Weights of a small transformer language model.
Training: a variant of Muon for these matrices, 775M tokens, 5915 steps.
Each number is 128 + 32 x the weight over its row's rms, rounded and kept within 0 to 255. Layers, rows and columns count from 0. The size above them is the row's rms in percent of the matrix's.

# layer 2 MLP up, 640x320, rms 0.0788, rows 468-630, columns 80-119
size [101  92 101 106  93  99  93  94 107 103 101  98 104 103  98 101  96  97  95  96 100 100 102  99 102 103 105  97 104  98  98 102  98  98  99 103 104 101  98  99 103  92 104 108 104  94 102 101 102  98  97  99 104 100  96  99  96  99 100  97 101 105 101 102 102 105 103  95  97 105 103 101 102 101  98  96 100 102 101 104 102  97 101 100  97  97  97 103 102  98  97  99  96  96  98 101 101  99 102 101  99  98 100 103 103  95 103 104  97  95 101 104 106 102  94  99 101 105  99 101 102 102  99 102 103 104 100 101 101  94 104 102  97 100 101  95 107  99  97  99  97 102 104 100 101 102  98  93 101  95  98 103 107 102 102  98 102  98 102 101 103 104  99]
[[125  84  76 165 102 173 118  97 135 106 104  97 119 127 146  77 112 164 109 148 107 100  84 162 118  91 122 116 143 125  65 152 134 140 137 128 158 136 109 191]
 [130 132 103  87 136 172 104 125  90 151 140 159 151 137 113 157 136 110 117 185 140 154 157 145 141 144 193 124 137  79 167 128  96 146 131 142 148 122  83 163]
 [211 115 145 154  97  91 138 144  98 131 178 118 139 136 173 164 170 179  90 120  94 126 158 134 136 140 108  56 102  79  74 166 133 199 102 102 135 151  86 127]
 [107 141 131 154 145 151 168 135  75 121 122 167 102 112 148 167 111 108 119 166 182 149 110 129 132 101 162  83 144 100 112 111 164  68 173 110 156 171  74  90]
 [171 123 167 116 100 123 150 179 130 153 174 157 125 122 121 173 125 178 125 169 136 146 105 123 114 144 176  98 178 136 106 129 187  76  52 119 192 175  97 137]
 [151 207 120 167 142  87  79 169 116 133 141 159 100 137 139 127 113 180  92 107 138 211  56  91 199  99 179 125 162 173 131  91  86  89  75 123 108 110 111 117]
 [ 81  91 117 134 107 155  98 125 130 109 177 114 139 138 151 121 129 163  93 106 114 106 121 165 163 130 134  95 131 103  93 125 149  81 128  70 106 134 118 118]
 [155 128 152 105 102 121 156 120 146 110 118 136 116  93 117 104 181 144 180 164 166  99 125 174 130 144 166 120 105 149 175 142 122 108  71 148 132 115  96 146]
 [127 123 128 184 161 127 109 170 171 175 171 105  96 164  78  89 120 116  97 138 127 116 144 126  89 127 132 107 125  68 110 159 187 170 141 100 128 146 137 128]
 [123 127  99 162 171 119 180 182 117 187  85  81 184 100 155 128 133 225 108 160  80  87 132 138 168  97 162 103 176  56 118 138 226 148 126 129 113 114 174  78]
 [107  91 104 117 117 140 117 100 144  87 110 174 128 150  92  97 148 183 162  85 191 168 153 187  61 156 117 138 165  86  96  87 168 150  97 113 186 114 103 111]
 [135 176  91 149 142 109  85 169  66 119 117 147 121 193 167 150 177 172  88 142 158 133 105 102 171  76 147 122 114 113 102 126 107 138  97 126 100 172  99 174]
 [175 109 207 121  96 148 143 127 156  93 139 140 143  78 130 120 100 100  64 124 217 116 136 165 185 159 101  76 122  97 166 123 124 147 135 155 116  94 171 126]
 [ 67  74 124 139 110 133 135 156 149 140 116  96 127 109 173 130 102 148  98 112 144 164 113 152 117  98  76 189 116 133 117  88 114 143 112 126 127  99 201  76]
 [105 136 162 103 120 141 142 188  99 140 140 174 113 145 168 143 165 176 117 148 127 105  99 146 130  94 127 158  79 134 141 148 162 151 136 118  93 150 175 159]
 [183 151  77 167 115 147 125 101 147 158 200 154 105 115 173 196 102 128 148 134 142 110 115 127 116 104 113  83 171 123 125  83 122 130 138 134 114 190 106 114]
 [171 219 151 123 108 108 105 103 136 122 143 120 111 103  76  55 158 137 100 154 134 140 165 117 144 146  91 197  80  84 136 106 109 187 158 118 117  78 166 171]
 [ 99  90 122 147 113 108 148 154  58 156 123  55  62 130 143  54 133  79  90  88 123 151 122 116 122 139  92 134 139 126 157  74  92 169 138 162  97 139 128 112]
 [120 143  78 132 107 156 143 128 194 119 152 136 147 123 180 140 119 127 161  92  67 199 146 168  95 113 160 121 104 124  81  87 114  97 124 169 121  47 188 121]
 [120 125  93  99 100 110  93 126 110  89 171 110  92  60  82  41 149 139  96 179 152 153 102  94 133 126 144 107  81 137 138 146  91 110 137 161 131 161 154  64]
 [231 119 129 108 156 122 112 109  74 123  84 124 123 133 145 141  57 132 110  73 117 142 146  86 122 167 144 124 157 132 159 122 111 175 160 125 125 147 203 152]
 [101 126 145 176 106  91 164 109 115 105 118 169  61 125 143 146  95 189 129 179 135  63 159 150 115 128 124 111 189 135 189 186 106 154 137  57 111  86 144 152]
 [133 152 157 127 177 112 122 119  65 136 154 145 109  93 120 124 162 144  98 123 163 167 138  90 152 110  98  88 156 113 142 101 151 186 172 120 103  93 121 172]
 [124  89 147  97 115  72 200  98  84 134 117 146 158 147 110 135 131  74  56 123 143 118 146 181 166 154 153  86 104 111 155 100 112  92 148 110 149 144 153 155]
 [152  11 136 101  80 166 130 155 117 159 113 126 136  98 149 131 135 119  82  88 131 158 135 165 102 185 155 176 147 117 106 110 135 159 166 137 129  80 121 115]
 [148 125 159 138 179 189 101  86 134 106 139 153 153 155 101 155 102 135 125 140 143 122 110 129 129 109 155 181 178 127 122 148 117 154 140  80 143 151  98 124]
 [176 168 141 130 213 117 157 142 157 168 127 137 124 123 118 110 128 114 101 134 175 104 122 140 122 124  95  94 180  76 157 108 142 149 147 112  96 155 129 181]
 [ 82 120 136  59 115  98  78 163 122 102  24 107 120 139 103 140 150 130 138 142  75 131 154  73  99 104 123 177 116 137 112  98 133 103 122 120 158 144 194 106]
 [132  90 115 110 126  83 139 134  72 108 165  88  95  89  90 128  76 161  93 153 139 118 163 113  90 132  95 163 108  72 155 119  99 168 150 166 117 127 139  84]
 [114 109 109 132 148  86 102 108 180 102 146  79 106 144 168 120 144 113  75 108 152 151 137 171 115 152  47  93 117 155  68 153 111 153 161  95 123 115  98  74]
 [199 156 149 134  60 164 127 140 127 113 136  92 158 171 164 123 207 110 118 124 103  92 124 196 108  95 117 106  91 125 135 155 108 107  82 178 149  84 125 241]
 [143 124 123 113 130 137 146 122 104 130  96 166  34 148 130 150  96 102 127 134 158 107 174  88 151 116 124 172  61 164  89 145 116 162 234 151 141 107  66 162]
 [138 145 131 105 170 147 119 145 146 150 120 178  73 181 126 149 100 154 115 116 122 171 109 101 145 159 102 121 152 101 120 162 140 192 135 177  63 160 148 125]
 [171 124 119 127 173  76 191 144 119 135 152 107 146 186 137 122 104 105 118 127 110 150 165 149 160 100 155 108  90 137  65 150 132 123 151 189 142 125 162 118]
 [141 116 128 124 105  69 144 122 130 121 198 180 162 155 164  81 161 136  78  89 107 114  99  58 137  94 106  53 122 122  78 117 136  78 102  92 149 158 156 147]
 [ 80  85 114  76 119 142  86  76  69 106 136 100 179  84 136 143 115 144 182 112 167 152 128 168 147 102 147 130 118 188 199 166 129  88 127 111  75 130  98 129]
 [161 192 134 130 119 106  98 170  92  94 123 105 111 131 161 139  76 111  88  97 183 164 146  91 131 148 133  87 124 123 158 137 154 204 178 148 107 210  78 118]
 [149  87  76 148 141 145 106 128 117 135  88 171  97 199  60 131 128 118 179  98 179 121 156 127 136  94 130  73 151  89 116 176 131 105 110  97 123  65 151  95]
 [130 110 149 175 163 129  94 168  91 139 186  99  97 117  66 182 134  93 163 120 151 108 163 130 167 153  78 164 195  77 147 147  93  86 153 156 145  87 137 121]
 [126 124 128  64 132  80 114 142 147 168 118 125 140 144 149 191 132 149 143 161  92 118 165 130 156  91 131 140 131 120  85  98 163 150 164 126 135 105 110  56]
 [110  85 118 110 173  58  98 137 131 107 158 142 144 172 123 115 127  85 141 130 110 125 126 160 118  94 140 145 114  94 129 123  85 118 127 149 143  90 163  80]
 [ 88 174 161  87 186 158 171 109 140 152 138 125 166 159 138 106 157  93 129 110 141  63  91 154 114  96 118 126 136  98  96 141 127  93  93 171  75 114  89 127]
 [165 139 133 149  94 140 140 124 181 163  52 139 140 108 119  97 119 126  92 134 156 133 142  93 137 160 116 188 158  96 124 100  92  64 170 170 172 128 104 109]
 [135 156 106 143 117 153 113 160 143 162 122 150 105  94  52 119  96 105 152  78 176  38 171 104  87 148 102 146 116 167 124 203 114 124 149 108 154 141 111 110]
 [116 132  82 113 108 175 120  94 119 146 144 120 110 132 119 113 129 128 113 141 154 136 123 126 110 130  94 208 129  86 139 106 141 108 175 161 119 172 194  98]
 [117  97 121 139 128  62 135  85 129 125 110 129 159  82 143 198 155 119 114 183  69 129  99 123 148  77 148 102 120 115 108 165 145 122 157 148 168 138  96  48]
 [ 84 119 133 136 112 110 126 143 161 109 148 150 108  96 115  85 128 125  75 125 136 149 149 124 147 141 124 148 137 138  58 125 114 107  70 114 144 121 198 196]
 [155 152  86 138 197 116 155 125 132  99 114 115  83 127 102 122 188  94 128 104 150 157 118 142  89  68 138 134 133 107 201 130 168 107 159 124  86 155 191 171]
 [150 120 110 135 124 136 121 147 107  96 117 135 138 152 111 141 153 136 105  99 113 154 108 161 127 115 101 136  72 190 118 177 195 126  78 162 108 207 148 175]
 [ 73 193 160 145 116 165 133 131 146 149 117 132 188 184  69 127 121 124 130  51  86 146 148 128 184 125 194 185 181 164 127 134 162 107 118 172 153 148  76 130]
 [ 84 135 119 167  77 125 149 146 111 158 134 105  76 100 142  87 136 113  90 120 161  70 102  75  94  89 115 126 120 125 117 125 131  88 126 133 130 143 138 150]
 [173  89 158 167 101 205 156 151 179 160 151 127  71 116 102  96  90 175 125 138 124 136 127 168  94 141  80 129  91 123 129 153 100 168 121  80 178 128 126 120]
 [103  53 104  69  76 111 144 140 125 108 108 159 138 159  75 123 148  62 108 115 135 106 121 178 184 112 171 104 147 117 135  89 143 147 168 130 104 137 114  79]
 [ 70  70 126 126 135  76 120 170 126 158 108 163 101 108 152 114  94 128 113  97  97 171  91 197 198 149 129 150 122 203 141 155 149 127 160  96 116 105 117 144]
 [154 139 161 146 152 108 169 132 167 139 134 107  95 125  91 136  86 129 142  84 168 181 156 136 124  40 129 171  96 133 101 148  81 121 131  95 110 138  80  98]
 [ 82 134 141  83 121 122  91 168 156 140 186  81 100 109 141  74 130 106 151 121 129 181 116 187 156 185 108 108 125 105 113 152 206 135 118 145 138  95 140 111]
 [152 115 105 157 153 151 110  47 119 111 126 186 171  64 153 102 143 105 175 153 111 139 140  90 140 113 154 101 162 161 103 152 117 133 152 138 148 136 135 113]
 [128 106 102 115  89 108 102 135  67 122 126 186 158 163 148 179 132  89 119 109 130 135 170 187 106 133 144 135 146 176 164 132  76  86  68 111 187  99 209 125]
 [133 101 149 128 138  95 116 105 119 134 117 102 152 133 130 123 143 165 127 190  91  97 127 132  56 176  96 173 126 128 146 139 109  78 160 201 111  74  63 159]
 [ 99  80 112 128 132 143 133 160 126 134 127 128 125 120 170 138 153 209 151 107 134  98 105 203 161 128  82 170 142 106 132 173 106 117 164 134 160 118  87 115]
 [167 126 133 187 106 204  85  80 120 151 105 139 115 190 150 125 116 158 132 130  91 123 100 123 153 119 155 124 145  95  22 157 103  70 142 158 167 134 128 126]
 [141 144 109  84 109 101 123 102 115 113 115 103 135 139  52  71 157 121  81 123 168 170 152  92 154 115 106 135 108 177 182 179 146 145 176  84  93  75 138 113]
 [126 128 196 117 136 110 135  70 165 105 147 137 119 112 118 117 115 120 170 167 146 151  32 109 194 134 136 167  92 106 130 127 162 145 125 133 108  81 146 175]
 [148 102  97  91  93 131 139  90 180 140 121 145 152 155  95 121 142 105  91 178 118  95 119 138 172  87 121 113 161 110 167 141 144 105  60  98  77 142 156  93]
 [130 114 178 137 169 108 146 113 139 157  90 191 154 134 149  44 152 125 155 157 117 144 108 111 141 131 116 186 151  70  96 102 163 124 104  86 155 123 119 141]
 [180 186 148 158 129 121 129 117 104 150 129 120 150  79 120  84 125 127 105  67 149 152 138 157  85 179 172 140  83  52 151  98 158 108 158 151 117 112 138  48]
 [195 128 121 112  72 148 104 109 139 181  83 193 125 112  92  93 107 112 136 107 120 142 108 134 106  75 197 171 133 101 173  69 129 206 107 134 106 133 135 165]
 [153 133  92 135 121 146 120 130 194 123 119 183  82 133  81 149 112  46 105 174 148 146 144 192 128 107 154  94  92 127  92 139  83 119 149 141 204 126 138 150]
 [127 196 127 124 120 162 162  67  98 151 112 131 159 193 179 116 146 138 184 131 118 112 111  92 179 167 201 113 130 120 125 128 140 126 154 205 134  99 102 147]
 [135 149 113  94 154  84 111  82 122 105  55 148 130 120 150 128 147 125 147 151  74 170 191 164 107 125 213 171 125  98 126 126 112  82 171 165 144 112 148 182]
 [ 32  74  99 103 182  77  52 104 134 132 148 130 157 150 141 132 122 119  88 111 134 170 182 113 139 171 142 116 108 112 125 174 155 143 134 156 113 154 140 135]
 [117 143 145 156  99 113 107 100  57 150  79 103 113 152  89 145 145 126 157 143 152 128 178 152 162 151 106 137 110 118 131 163 206 158 102 103 144 103 154 122]
 [161  85 128  94 142 115 170 115  95  97 115  72  80 213 104 187  79 134 163 131 129 123 146  34 110  80 149 211  84 117 176 135 147 160 150 149 146  69 104 160]
 [ 99  86 136 115 125 148  83  70 114 117  80 165 153 126  59 130 142 136  95 123  51 112 117 145 146  68 140 150 167 129 107 120 112 110 113 138 147 104 121 117]
 [109 115 185 152  89 100 125 108 126  67 130 153 129  40 113 124 135  97 144 121 142 149 136 109 125 165  87 155 124 123 133 133  49 130 121 189 172  95  91 106]
 [ 92 143 139  98 118 165 136 115 113 125 167 126  88 163 143 106  69  99 124  91 143 111 114 127 139 189 145 109 126 174 103 130 126 151 129 182 168 115 168  84]
 [ 94 134 128 110 114 162 109 124 163  98 110 128 182 107 136 124 148  95 100  96  85  67 146 151 123  93 119 120 122 141 167 166 126 151 139 149 107 145  75  65]
 [162 156 106 173 115 133 108 137 173 207 103 114 104 101 107 127 103  91 177 147 119 156 125 154  72 153 147 133 150 124 126 144 128 124 165 117 153 134 142  54]
 [ 97 181 151 103 106 103 118 168 115 145  89 148 179 201 126 109 137 199 101 148  64  94 158  98 135 158 139 129  90 132 127 125 137 112 136  75 141  99  98 124]
 [154 113 123 144 108 146 165 137 131  77  53  61 121  82 120 117 130 147 143 110 166 132 194 119 140 127 132 113 120  91 185  79 159 173 140 126 104  65 139 126]
 [174  99 153 142 125 134 126 164 175 105 132  89 142 108 147 146 100 119  93 153 134 138 117 124 127 111 150 109 106  84 122 146 120 109 151 221 169 113 128 128]
 [ 79 136 122 100 110 107 164 109 115  90 114 114  87  90  35 183 131 102 128 194 165 167 151 151  69 137 119 116 119 118 120 188 147 138 132 160  96 126 141 105]
 [154  97 115 157 169 111 123  96 115 122 139 138 142  90 137 108 157  95 118 116 101 120 142 169  89 134 142 120  81 173 130 120 172 165 124 125 148 121 159 144]
 [117 142  83 154  76 106 148 155  97 157 117 178  97 132 175 137  68 127 105 115 120 101 176 105 110 127 115  93 113 101 105 128 125 178 140  88 158 134 157 133]
 [126  73 109 127 143  59 132 148 177 156 125  70 183 139  88 172 127  51 114 148 169 127 133  98 119 182 180  95 119 140 107 133 114 154 157 163 166 176 157 105]
 [182 146 147 123 183 131 116 113 162  93 165  71 115 116 130 130 109 123 140 136 147  77 119 112 135 143 162 124 115  96 137 167  68 118 100 139 101  92  92 137]
 [174 121 122 223 144  89 103 104 191 138 159  61 159 171 108 102  85 113 110  95  93  74 119 190 129 140 120 234 105 146 105 165 168 150 124 158 162 122 133  72]
 [ 58 176 117 101 138 204 149  91  66 124  80  89 183 112 110 125 138 119 154  78  81 158 136  76 125  88 120 111 107  78 180  90 114 119 128 159  81 206  93 132]
 [137  99 160 110 128 147 161 118  99 116 131 115 114 182 141  98 159  83 158 102 111 146 126 128 154  90 113 164 124 153  97 188 105  96  95 105 180 179 159 105]
 [175 113 112 207 141 110 171 138 100 156 135 103 109 130  90  61 127 140 107 145 116  89 160 116 124 145 123 129 119 100 128 131 103 158 189  77 191 145 103 138]
 [153 116 122 127  27 127 136 101 143 133 170 107 196  97 169  68  74 143  81 128 143  92 120 117 124 145 148 116 119 143 150 174 119 145 135 113 108 149 121  73]
 [103 101 101 120 204  83 151 147 113 122 181 147 177 170 154 129 109 198 131 157 159 118 197 151 103  88 142 115 116  85 131 137 132 151 100 103 141 253 172 167]
 [105 121  79  96 134  69 158 159 111 112 128 147 144 175  82 132 145 133 140 123 152  76 133 130  92 108 145 113 108 107 143 146 111 111  93 189 144  81 170 148]
 [ 94 112 164  96 154 145 128 123 126  98 127  29 133 144 145 139 179 121 142 133 147  80 144 123  67 117 139 128 131 132 110 199 113 137 148 116 124 112 130 132]
 [150 137 100 131 183 142  75  88 153 135 131 112 153 118  74  88 148  85 111  67 115 154 139 141 213 138 134 133 154  73 159  95 118 133 105 113 124  86 161 165]
 [123 108 139 137 137  82 159 110 135 118 102 143 170  89 120 128 165 116  46 130 103  32 153 177  92 184  93 155 125 122 150 154 221 139 109 113  95 103 120  93]
 [151 158  76 109 168 146 147 128 192 155 140 160  95 139 145  83 107 176 172 167 123 109  82 164 137 132 107 193  76  90 112 132 155  84 109 156  89 144 140 156]
 [175 107 143 132  73 141 119 125 148 165  88 125 127 124 132 175 174 151  81 151 147 107 149 131  55 149 130 118 175 140 101 155 169 171 154 143 104 129 128 129]
 [ 80 146 102 152 119 123 101  96 127 129 109 106 120 121 122 138 118  86 119 166 132 115  89 170  93 157 158 159 111 106 127 117 146 110 146  75  97 148 110 173]
 [112  97 155  60  82 106 127 144  67 133 120 127 117 134 113 153 138 137 131 115 165 140 148 157 148 193  82 139 189 187 137 118 171 138 106 121  81 162 125 156]
 [132 181 169  79 125  50 117 105 133 103  91 144 124 121 151 124 116 124 151 146 157 119 138  83 145 101 176  59 100 122 117  82 184  52 122  51 111  95 102 110]
 [181 130 122 179 122 137 121  74 131 176 122 155 131 111 117  98 170 106 152  71 136 127 179 125  80 168 138 131  44 147  88 149 168  97 190 143 127 139  96 162]
 [146 170 141 172 131  95 117 104  82  53 128 125 133 129 113 127 104 136 103 112 139  84 145 137 149 114 113 140 104 100 124  83 120 136 104  95 170  77  89 143]
 [147  90 114  97  95 124  84 154 120 129  83 123 172 143 141 156 156 103  90 126  93 172 113 143  83  73 123 161 126  95  96  74 188 119 125  71  95  60 154  88]
 [ 68 136 110 163  83 137 166 161 112 123 177 116  80 135 103 142 143 163 116  67  71  44  86 146  87 116 161 172  86  49 106 125  97 144 142  74 148 157 119 128]
 [102 190 139 152  94 120 104 147 153 127 143  95 174 126 149 186 184 138 128 171 131 112 117  66 119 106 227 141 121 165 112  91  96 135 128 117 159  87 112 163]
 [156 102 134 117 140 109 199 171  71 122 117 172 115  96 134 161 110 127 149 129 136 151 159 119 131 177 125  75 130 145  76 123 158 113 117 149 160 156 149 146]
 [154 115 187 141 143 134  97 103 106 131 163  58 196 172 149 139 148 103 168 107  56 200 154 106  76 117 205  68 147 129 124  81 189 108 132 164 103 116 149 106]
 [212 181 135 153 122 166  96  95 136 163 113 157 173 137 170  73 160  93 104  96 132 135 135  85 121  96 192 197 134 139 192 172 142 100 161 124 137 130 127  95]
 [ 98 173  71 178  73 166 122 120 171 158 117  64  91 134 136 120  78 113 146 162 125 132 171 112 133 114 153 168 138 132 107 123  84 124 146 117 161 131  77 110]
 [118 137 127 134 105 143  95 140  94 130 144 114 125 145 121 102 141  98 149 132 155 141 150  81 147 136 107 170 144 118 145 123 141 147 149 149  68 126 117 158]
 [164  92 145  85 131 108 116 135  83 166  81  86 125 116 177 206  82 148 120  89  97 153 102 177 120 100 117 157 101 123 176 158 168 158 139 102 113 150  96 122]
 [127 161 104 118 111  99 127 161 175 112 127 171 180 112 107 167 131 126 120 137  69 152 177  91 146 102 113 120 119 131 124 196 178 174 110 116 203 179 126 139]
 [147 141 198 110  86 243 126 112 169 137 158  49 107 117  98 171 131 185 144 107 159 132 136  99 125 138 111 162  86 151 117  94 165 163 107  89 166 132  78 157]
 [135  94 100 159 174 163 156 173 157  68 104 173 170  75 119 119  95 123 168 173 142  85 102 109  87 193 144 137 107 113 119 113  96 165 174 117 162 143 111 120]
 [149  73  99 137 107  58 130  84 114  71 142  97 151 160 169 146 162 137 156 106 126 129 149 150 101 132 133 179 136 102  77 186  93 188  98  94 161 132 135 116]
 [196 146 140  85 170  99 133 106 174  92 120 127 119 165 145 140 169 112 173 154 119  72 123  27 142 155 123 116 125 135 185 172 164 137 110 143 142 162 107  89]
 [182 141  78 145 166 115 166  91 131 157  82 169 135 151 159 121 126 132 173 122 180 142 144  80 139  98  94 129 106 146 188 121 154 134 132 136 134  82 144  83]
 [111 132 172 118 154 106 134 129 132 141 148  94 112 130 188  83 155  86 151 138 126 141 160 142 106 155 145 101  80 150 131  80  69 130 102  97 143 164 131 132]
 [107 101 141 142 138 122 122 119  93 127 151 117 106 171 148 101 155 101 163 146 112 145  91 125 142  91 130 153 116 121 150 158  97 139 151 127 115  87  97 106]
 [125 109 191 117 136 100 169  90 179 101 123 118 150 153  90 108 133  85  87 125 128 134 101 190  41 147 161 140 177 119 125 168  86 118 171 120 121 135 172 179]
 [151  91 167  96 134 154  58 114 196 191 124 131 128  82 105 158 215 117 144  81 143 145 144 146 137 135  81 102  65  83 155 152 147 170 131 130 125  55 175  96]
 [157  94 135 166 117 100 145 143  99 145  97 177 116 158 114 101 129  87 123 152  85  86  56  90  90 160 151 103 185 158 138 159 119 122  83 177 150 133 134 128]
 [111 119  92  90 168 121 102 104 122 180 138 104 124 111 119 163 146 193 140  74 158 135  43 128 146 123  81 151 155  98 112 134 123  88 165  84  84 126  80 137]
 [ 65 142 172 125 146  69 116 178  92 170 115 140  76 166 139 171 155 152 111 188  65 119 160  74 131 160 117  93 100 112 150 133  86 116  72 153 126 131 116 131]
 [124  84 107 189 137 124 119 142  64 164 103 190  99 181 155 154 129  45 177 127 151 146 152  97 161  97 133 147  73  59 197  96 104 130  74 125 128 145 144 120]
 [139 135 182 137 148 141 135 111 110 140 151 139 119  77 134 173 201 121 145 184  58 157 119 149 163 107 128 134  70 136  98 150 124  77 160 107 113 148 109 126]
 [124 174 159 162 163 141 121  97  96 151 118 125 177 134 132 119 136 166 150 135 125  76 159 144 121 143 149 136 117 110 100 132 104 109 152 146 123  83 156  76]
 [180 132 169 149 150 143  70 162 145  92 141 160 123 146 138  84 131 107 105 165 140 103 130 144 129 172 129  77  87 140  87 163 183 118 133 128 102 154 135  91]
 [119 147 113  99 119 159 175 156  73 168 169 115 108 136 147 103  77 173 116 151  49 133 151  78  79 129 166 131 177 108 113 163  91 115 150 108 114 103 150 117]
 [107 137  91 135 101  94 134 127 144 117 100 138  88 103 124 106  57 116 129  96 156 175 120 162 135  73 177 116 143  84  92 159 131 167 144 128 187 120 154 139]
 [108 141 146 148 114 159  72  73 123 149 139  64  91  85 161 117  97 152 118 133 127 148 151 139 135 161  81  96 159 120 139 133  96  95 189 102 134 164 102 132]
 [141 163  83  96 112  75 121 147 119 127 117 121 151 145 135  82 146 109 141  91  84 184 116 153 155 114 105  87 159 119 125 110 108  98 140 167 176 108 115 115]
 [148 109 137 118  79 137 158 115 159  51 103  96  91 177 119 138 124  84 105 152 128 116 105 162  86 173 129 123 138 108  68 116  95 114 118 150 230 134 125 197]
 [114 132 102 128 136 136 150 114 114 126 144 128  79 177 105 125 107 184 165 112  93 162 163 119 154 112 175 130 138 125 154 160 168 135 113 157 100  83 126 122]
 [101 164  73 191  92 119 168 130 109 155 152 146 153  75 154 119  76  81 131 146 134 119  88  95 119  92 158 123 148 114 159  62  78 115 122 188 118 116 215 104]
 [131  85 118 120 119 161  62 141 114  89 137  82 145 137  87  71  83 112 152 149  65 139 126 150 126 140 119 115 131 109 110 119 151 109 135 143 144 126  80 134]
 [ 95 172 160  59 120 152 153 184 146 194  62 146 134 101 141 108 128 135 206 103 124  96  89 149  89 110 104 104 153  83 130 173 130  69  60 158 112 157 120 125]
 [147 141 108 138 139 157 116  87  49 119  80 121 115 124 126 139 164 109 146 205 115 143 169 166 117 142 165 147 120 113 123 112 142  84 166 170  79 152  71 129]
 [ 77 159 166 151  87 183 153 138  77 123  99 164 168 100 116 132 131 139 121 101 125 151 124  87 134  98 141 168 103 121 108 119 103  84 162 111  79  81 132 117]
 [143 140 154 127 140 105 101  82 122 114 109 124 107 129 144  87 176  66 111 151 134 146  95 120 150 153 112 165 128 163 136  79 162  82 142 182 113 108  62 152]
 [149 123 117 139 122 161 175 157  97  96 155 127  88 140 119  58 146 130 134 126 141 150 121 119 110 202 115 150 170 165  85 121 116  81 167  78 112  61 127 154]
 [173  90 133 154 130 147 133 164 143  90  92  89 153  65  89 113 189 134 126  81 145 155 144 143 115 164 136 139 117 180 106 137 150 113 125 165 121 134 156 127]
 [133 165 135 144 101 107 173 128 116  62 162  98 126 148 143  91 147 130  79 138 100 138 177 104 148 112 157 143 153 102 122 152 111  82  64 142  96 122  88  69]
 [118 110 167  87 140 160 119 118  82 126 113 133 147 128  93 133 132 130 148  62 182 183 138 183 164  71 124 145 131 128 102 131 129 157 136 156 111 154 112 162]
 [101  94 140 116 186 179 152 127 109 153  69  91 131 146 129 128 114 110 141 106 126  78 111 137 137 124 136  89 153 185 133 129 175 164 109  70 123 123 190 152]
 [161 143 128  64 130 187 130 170 110  93 152 178  90 169  93 115 115 110 176 126 127 127  85  65 172 118 159 116 124 127 110  86 126  98 129 132 152 151  71 138]
 [ 91 122 148  93 156 119 130 152 129 165 105 204 111  88 141 100  92 136 101  49 102 155 169 194 130 149 141 125 130 172 136  94 118 149 128 135 166  64 156 109]
 [141 114 125 135 100 214 157 158 145 156 138 160 133 106  47 112 178 165 113 107 146 144 151 121 130 196  97 102 114 180 144 110  87  89  98  83  87 154 161  96]
 [151 179 147 135 164  88 108 200 152  46 184 156 146 118 130 156 137 142 189 169 104 118  97 146 129 168 104 106 153  86  87 152 134 171  71 135  92  68 129 174]
 [182 108  90  61 127 109 190 151 102  94 170 109 103 135 138 174  83 113 108 141 134  92 127 119  92 116 116 136 122 111 153 118  98 146 117 129 115 126 114 108]
 [ 79 153 174 132  88 121 116  71  52 140 149  36 132 129 112  93 105 156 180 165 143 146  86 132 105 133  86 185 128  89 134  93 164 136  84 188 140 139 121 123]
 [158 152 183 148 128 143 162 126  82 103  90 111 107 147 127 116 165  66  94 120 127 139 145 113 146 159 127 120 110 135  75 111 154 120 156 177  99 180 133 182]
 [126 123  73 106 101 106 131  95 151 108 148 106 147  87 166  45 194 110 138 140  95 109 193 121 144 148 110 112  88 161 172 174 122 157 145 113 105 110 151 116]
 [195 137 128 165 144 132  99 129 154 119 113 121 161 150 131  59  97 170 177 158 150 121 160 124 143 160  98 184  90 105 138 164 150 107 149 123 123 118 131 103]
 [143 119 119 140 134 116 146 139 197 172 122 141 158 138 158  67 113 107 176 127  94 109 124 150 154 143 196  88 162  74 140 132 146 169 170 102  78 113 117 128]
 [119 151  73  96  76 123 120 123 156 168 173 115 154 156 201 141 132 189 156  94 104 179 103 107 122  92 135 103 136  80 112  93  92 148 176 129 119  86 131 170]
 [141 142 144  85 132 167 100 128 105 144  90 141 148 148 146 109 112 110 144  99 126  91 111 107 166 140  85 122 106  92 154 164 152 106 122 104 148 111 146 127]
 [104 133 124 151 128 170 120 123 103 145 165 134 187 163 109 133 116 143 208 113  58 126 100 191  97 125 160 136 123 113 110 140 111 158 122 134 103 100 124 157]
 [130 139 101 156  88 112 141  91 123  75 179 120 110 151 131  90 101  87 125 137 150 150  89 143 124  72 129 181 122 149 148 142 142 142  96 106 169 136 109  92]
 [120 134 125 119  77 159 149 141 134 172 131 188 148 149 161 167 114 165 165 140 176 133 140  88 126 141 151  97 153 118  81 169 142 148 156 153  64 130 180 100]
 [176 180 116 145 122 125 123  51 149 143 115 107 137 158 163 107 194 165 146 100 112 118 129 150 140 172 164 154  44 138 165 105 100 113  69  71 111 146 106 147]
 [123 123  76  95  84  84  77 142  92 119 108  86 110 107  97  94 147 144 106 154 163 125 134  69 135 115 106 143 191 172 147 130 111  97 152 108  89 105 102 159]]